config = dict(
    vocab_size=2048,
    parallel_block=True,
    init_std_o=0.011,
    max_seq_len=1024,
    doc_mask=True,
)
Each number is 128 + 32 x the weight over its row's rms, rounded and kept within 0 to 255. Layers, rows and columns count from 0. The size above them is the row's rms in percent of the matrix's.

# layer 2 MLP gate, 320x128, rms 0.119, rows 65-81, columns 0-63
size [ 95 117 117  98 106 100 107 115  91 111 109  89 100 100 111  97 100]
[[123 122 134 141 118 100 204 151  90 183 137 149 156 130 107 160 174 146 141 136 157 121  98 160  74 141 104 126 154 168  62 158 121 118 111 102 191  64 140  66 169 146 162  55  83 145 146 146 163  96 171 152 117 107 154  99  95 162 111 167 135 123 166 116]
 [141  71 140 167 196 172 151 180 125 138 113 151  95 118 129 126 149  85 120 104 105 117  81 118 168  62 138  88 178 124 133  96 160 108 135 128 151 152 120 144 120 137 137 127 180 109 146 154 195  92 109 123 216 167 108 112 130 172 135  76 133 134 133  78]
 [132 126 116 121 174  76 127 125 124 195 147 141 156 133 154 213 118  76 161 115 174 101  84 153 119 120 101 170 106 128 140 116 116 169 180  91 166 152 113 127 123 185 157 122 122 123  88 192  64  72 167  83 114 144 144 132 173  82 127 116 127  98  75 131]
 [162 189 108  70  85 157 105 104 138 115 136 123 124 119 128 134 112  59 140 142  89 116 131  78 117 107  98 112  81  61 100 134  79 135 155 176  44 160 145 160 111 145 133 170 171 141 128 139 130 190 125  87 155 130  96 139  79 117 128  79 148  96  94 154]
 [126 127 128 199 114  70  93 137  89 129  73  90  87 101 179 124  90 142 128  86 131 143 102 171 128 141 188 103  46 167 169 145 100 104  85 129 179 145  77 129 107 135 152 127 107 121  94 122 154 138 201 170 163  85 176 105 113 103 127 100  68 167  64 109]
 [102 139 114  28 102 155 127  76 124 190 100 152 134 142 109 116 151 153 107 122  51 133 127  70 136 162 149 161 137 162 102 145 151 148 131  95 113 165 147 156 107 137 122 173 127  82 163  42 133 126 112 105 171 132 134 138 107 131 154 138 153 173 130 114]
 [120 172  85 135 150 136 162 167  84 132 190 166 112 147 187 113  90 155 110  92  87 175  87  69 105 114 117 106  90  98 102 172 124 142 158 163 108 161  99 170 104  94 127 185 151  98 134 139  91 152 128 137  99 184  86 135 110 163  52 154  95 127 116 165]
 [ 80 104 100  87 151  53 103 110 137  72 131  60 146  97 137 137 126 133 175 116 144 168 130  48 121  74 212 127 122 114 110  77 176 135 147 147 147 162 106  84 115 132 152 133 159 140 162 123 119 122 215 149  63 141 135 120 137 112 142 123 109 110 134 138]
 [111 129 133  99 127 171 109 137 197 146 142 112 113  50 198 130 183 171 139 160 119 121 133 160  29  96 114 123  97 114 127  68  99 125  67 125 147 112 143  76  97 194 121  41  80 131 101 109 140 124 163 133 110  77 131 145 105 180  81 109 162 131 149  99]
 [138  94 127 184 160 107  93 117  84 125  98 169 123  62 116  87 125  79 136 101 156 166 128  97 127 172 152 149  85 155 100 126 171  87 206 214 160 108  89 218 120  74 125 141 104 129 122 122 127 148 126 107  93 148 127 149  71 119 138 158 127 200 116 101]
 [149 149 180 144 111 228 127 185 129 174 142 166 126 162  96  89 100 131 177 139 148 142  64  96 120 166 118 113 158  96  92 136 154 149  98 127 154  66 158 118 131  90 124 146 139 120  84 187 134 138 169 147  93 127 122 135 143  99 122 139 111 128 128 119]
 [159  84 144 177  97 135 127 151  99 167 148 220 115 174 153 141 159 133  86 126 135 103 160 128 118 178 129 125 164 143 136 136 101  80 149 159 134  80 105 154  76  68 117 128 165 127  72 130  66  87 108 126 104 110 117 107  81  95 129 165 104 134 134 126]
 [131 119 154 151  63 184 125  73 142  90 154 108 176 145  87 115 100 147 137 176  99 105 191 164 111 193  88 109 109 133 145 183 160 133 122 182 117 148 161 152 115 116 139 164 126  88 104  78 130 119  69  89 136 133 116  96 165 113 150 126 109 138 176 175]
 [141 113 118 175  81 109 205 120 169 179 167 132 143 104 114 152 142 112 125 113 111 123 150 154 125  92 136 182 115 116 116  81 123 143 136 100 145 115  95 123 155 156 214 110 129 171  83  75 124  63 130 100 158 135 131  87 153 146 130 125 125  74 186 142]
 [156 151  88 123 182 136  85  95 167 151 175 104 111 109 132 128 185  73 135 124 101 169 120 132 184 106 132 142 112 151 162 169 112  74 183 114 169 146 133 156 152 167 101 177 119 123  88  55 185 132 130  79 101 150 167 183 148 123 112 159 146 122 112 177]
 [172  95 126 132 111  86 114 156 153 131  79 175 154 130 112  89 121 169  96 101  98  85 158  76 119 116 126 143 104  96 191 122  58 109 153 202  83 127 147 143  91 141 137 178 159 175 158 156 157 127 134 113 130 141 147  69 136 181 160 139 164 127 124 173]
 [124 133  68  82  92  58 135 118 117  93 173  75 179 171  96 136  42 137 148 149 110 195 122 131 145 176 187 113  93  70 107 136 155 133 142 187  85 177 116 185 150  86  79 130 141  71 165 140 109 145 154 116 114 119 116 133 125 154 182 101 168 196  93 124]]
# layer 2 MLP up, 320x128, rms 0.115, rows 65-80, columns 0-63
size [ 98  89 107 104  81 109  95 105  98 103  92  79 116  96  95  90]
[[154  97  98 141 153 140  94 105 107 104 132 141 147 163 118  84  80 112 122 107  94 168 177  74 212 130 118 169 158 102 149 122  87 126 127 165 141 241 168 147 146 139 132 145 152  95 162 100  94  98 134 157 145 132 150 144 161 139 169 121 153 110 111 110]
 [188 107 172 127 132 128 103 184  78 125 145 140  66 100 159 143 120 118 110 141 107  89  70 138 142 138 119 145 155 164 157  94 141 128 149 133 157 104 160 163 130 145 181 144 156 158 140 189 143 176 111 136 182 118 104 109 145 166  89 119 224 109 191 110]
 [125 114 160 109 104 146 106 120 108 103 135  66 142  86  97 135 103 168 184 102 105 124 115 130  19 103  88 100 185 106 116 139 187  80  94 153 171  86 110 129  99 142 146 125 111 141 206 187  99 108 108 173  96 121 109  69 148 159  64 173 152 122 154 140]
 [ 77 166 153 123 127 189 156 101 115 173 105 148 178 123 140  99  91 111 156 143  91 131 146 141 147 167 115 120 143 170 199 100 130 154 131 170 107 120  96 168  47  94  72 111 155  84 122  80 104 200  99  88 151 116  85 132  97 133  37 121 110 157 111 139]
 [ 94 111 173 163 115 119 113 158 115 141  90  52  70 160 169  73 134 143 123 145 132 122  85 127 111 180 163 115  87 161 143 119  98 123  98 141 190 131  74 126  98 120 114  83 112 165 113 153 131 155 198 182 168  45 181 108 144  92 139 178 113 147  87 134]
 [114 107 143 100 152 132 162 101 143 184  73 168 131 131 145 109 159 126 134 146  60 131 174 100 116 178 151 127 189 119 172 158 141 135 158 124 189 108 145 148 124 102 141  80 126 105  90 179  98 113 126 179 125 163 133 171 143 124 142 168 129 162 185  84]
 [127 163  92 148 145 138 143 148  63 126 145 127 110 121 202  90 106 172  90 114  99 134  93  95 143 103 141 111  88 106 136 169 125 152 175 149 139 159  88 154  93 142  89 164 173 102  67 144 144 162 144 125  71 206 117 110 127 197  64 160 120  87  92 129]
 [141 150 157 145  79 121 158 156 147 138 182 180 143 198  81 156 162 143  99  80 163  78 140 167 132 220  94 155 140 166 111 102 131  54 144  72  90 138 106 134 109  65 181 129 143 121 124 153 120 139  60  92 118 153 118 110 172  95 127 156 158 126 122 129]
 [184 108  66 185 100 165  72 127  86 172 151 164 134 110 187 136 148 218 128 100 100 144 113 183 122  98 101 118 137 155 145 103 172  95 120 144 208 123 109 131 105 169  88 105 139 112 142 108  82 124 127 133  96  79 178  78  98  83 112 107 128 214 115 117]
 [161 143 129 144 143 188  94  93 126  98  97 146 125  89 139  94 101  90 106 187 169 156 163  96 150  92 160 120  92 169 134 120 133  62 125 114 178 156 116 134 140  95 121  98  87 155 128 170 121 119 155  88  58 149 142 121  93 123 167 101 129 152  46 162]
 [173 157 156 164 131 207 131 163 115 176 117 140 125  95 184 112 138 112 188 106 100 143  57 129 132 154 120 126 158 124  82 153 156 129  85 123 130  95 117 127  91 127 126 167 163  90 139 221 161 147 179 142  57  94 129 143 129  95 151 127 136  97 148  99]
 [135 188  68 129  82 148 124 120 108  92  86 103 148 104 131 116  91 159 213 124 191 183  90 119 120 100 144  76 120 100 112 185 156 136 131 143  73 139 156 149 191 140 117 161 142 171 172 139  81 175  80 152  85 151  96 144 124  82 123 102 161 156 117  97]
 [113 138 121 152 109 142 153  87 166 148 140 111 209  63  78  98  72 106  85  80  81 129  89 153  92 100  91 157 126 109 118 138 155 209 182 117  71 126 128 118 174 122 146 175 200 134 195 101  96  92  89  76 105 119 107  91 158 124 116 122  97 151 112 134]
 [140 116 107  52  79 141 131 108 174 157  76 151 127 114 130 169 116 161 103 124 130 132 164  94 151 104 183  95 173 110 119 120 158 181  71 114 150 136  72 140 164  80 116 113  80  97 125 124 169 138 119 164 136 123  93 132 139 173 111 106 118 170 107 133]
 [ 76  78 149 130  97 131 157 116 105 101  94 172 134 123 177  92  99 146 151 129 136  77  96 130  54 162 119 120 141  96  97  73 139 127  69 107  85 141 141 117 141 130 183 109 114 146 156 139  89  78  90 179 117  80  68 139  84 127 130 114 102 121  99  98]
 [136 112  87 162 112  71 122 113 126 126  97 135 149 142 119 118 104  97 141 138  78  86  97  80  84 111  81 120 132 122 132 143  92 118 170 177 128 122 110 181 132 156 114 167 176 150 130 129 156 120 145  88 117 154 162 116 180 146  93 131 136 138 103 119]]
# layer 2 MLP down (transposed), 320x128, rms 0.063, rows 65-80, columns 0-63
size [ 98 102 108 102 102  99 113  99  93  99 107  85  98 101 114  98]
[[118 132 151  92  87  97 137 168 135 151 146 100 170 146 162 126 130  97 109 154 109 107  64 138 108 143  80  98 112 186 125 126 160 162 126 113 191  85 131 101 164 144 147  53 112 160 137 183 190 195  96 169 117 151 111 117  67 164  89 152 122 162 104 108]
 [111 145 118 131  65  60 139  56 151 149 182 113 141 137 118 119 127 155 167 170 145 130 151 165 151 172 139 139  69 120 121 165  87 151 115 121 115 102 159 137 127 126  62 149  95 133 171 151 104 192 134 170  67  86 130 116  77 110 134 175 114 156 102 161]
 [160 150 124 149 103 208 157 193 129  85  69 148  80 111 113  78 142  75  90 111  54 186 134 118 192 110 172 118  98 176 153 128 112 113  75 157  80  93 180  84  99 115 129 144 117 110 142  88 176 164 121  72 156 124 140 119 119 156 185 149 135 151 130 126]
 [174  94 114 139 171 152  73 137  71  93 151  96 153 149 170  88 105 134 126 116 142 101 113 138 131 126 130 194 125 122 126 111 156 143  96 169 192 152  91 126 127 116 136  56  69 152  97  87 112 122 122 151  99 122 173 100 163 155  77 136 112 134 158 122]
 [181 134 124  81 164 182 121  75 112  79 176 170 177 170 105 130 120 132 124 147  91 125 177 112 115  96  88 158 195  74  89 136 144 111 126 106  86 144 171 171 143 118 119 147 150  82 148 104 134 115  57  89  58 177  82 165  95 128 114 191 159  96 125 136]
 [117 121 159 122 149 136  35 116  91 115 152 129 142 173 143  82 146  94  77 115 182 137  87 135 174 108 126 148  97 155  76 137  78  92 126  75 125  70 111 147 186  40 114 122  84 134 145  87 157 120 181 113 144 124 127  98 155 143 108 107  81 157 127 132]
 [129 105 159 135 106 110  96  62  95 130 126  88 130 139  51 166 191 117 151 159 179 134  81 138 115  81 144 142 147 130 125 103 156  75  81 126 111 118  76 105 101 128 104  98 102 169 102  80 173  76 168 133 140  85 162 153 121 156 197 132 157 140 110 105]
 [110 100  95 101 179  46  83  89 112  90 124  81 125  90 117 105 118 143 151 181 147 156 129  46 133  72 183 108 148 112 132  68 165 139  86 166 135 144 109 142 114 185 115  92 154 163 141 107 111 108 166 166  93 112 137 130  90 103 139 132 100 147 181 108]
 [ 94 127 126 152 168  94 137 166 129  51  75 128 107 180 111 131 102 106 105 161 162 107  92 108 205 136 140 135 129  86 115 158 145 151 166 142 109 195 178 163 203  65 167 148 119 105 121 140 121 164 113  68 178 188 113 159 169 107 131 152 127  66 129 187]
 [158 134 133 100  95 154 171 121 139 123 138 127 132 128 139 156 107 182 150 117 154 129 126 191 136 137 127 142 129 128 142 155 149 184  76 109 106 131 163  33 130 156 163 119 130 103 123 118 133 129 117 125 188  68 102 140 240 134 116  66 144  98 164  78]
 [ 78  53 101 107 127  85 116 125 129 101 172 105 138 135 130 203 147 175  96 141 204 145 176 148  75  54 147 127 124 153 192 105 142 115 173 143 127 142 123 142 150 138 127 105 108 130 127  58  91 100 117 105 121 124 135 122 121 143 121 122 143 145  91 105]
 [153  36 179 190 111 175 126 132 122 120 125 147 117 137  93 138  97 135  74 122 114 130 126 135 126 186 152  82 123 134 118 144 102 106  83 102  91  95 117 137  79 118  42 163 158 111 100 152 117 114  93  81 130 125 150 150 158 106 144 114 104  79 139  79]
 [118 110 179 157  94 162 121 124 135  85 123 168  89 159 118 144 124 113 175 157 146 134 111 134 146 148  95 133  92 125 111 145 130  51 162 111 155 153 128 175  64  79  73  93  45 139 148 159  96 141 151 155 126 141 165 143 106 101 123 114 158 109 142 164]
 [112  91 177 111 107 135 136  78 148 155 106 144 165 126 151 101  89 127 112 137 137  86 115 104 111 167  96 146  70 156  73 167 111 130 142 157  96 158 192 117  93 158 118 155 119 162 140 128 146 155 161  82  85 105 134 118 112  76  70  85 173  98  73 140]
 [164 152 174 102 120 118 154 118 143 111 106 134  88 141 134 108 116  99 108 118 174  83  81 179 146  92 189 117 158 155 127 111 173  89 175 111 142 126  97 173 107 140  89 135  65 160 144 109 152 137 128 141 101 157 154 190 108 144 148 152 114 138  93 171]
 [ 92 143 117  89 157 147 121  53 130 127 107 186 115 142 157 149 191  89 162 142 130 147 139 121  87 124 113  91 147  97 136 177 164 166 105 106 121 110 130 144 142 124 136 178  67 136 109  57 139 127  95 114 158 163 141 162 147 111 158 163 101 183 157 104]]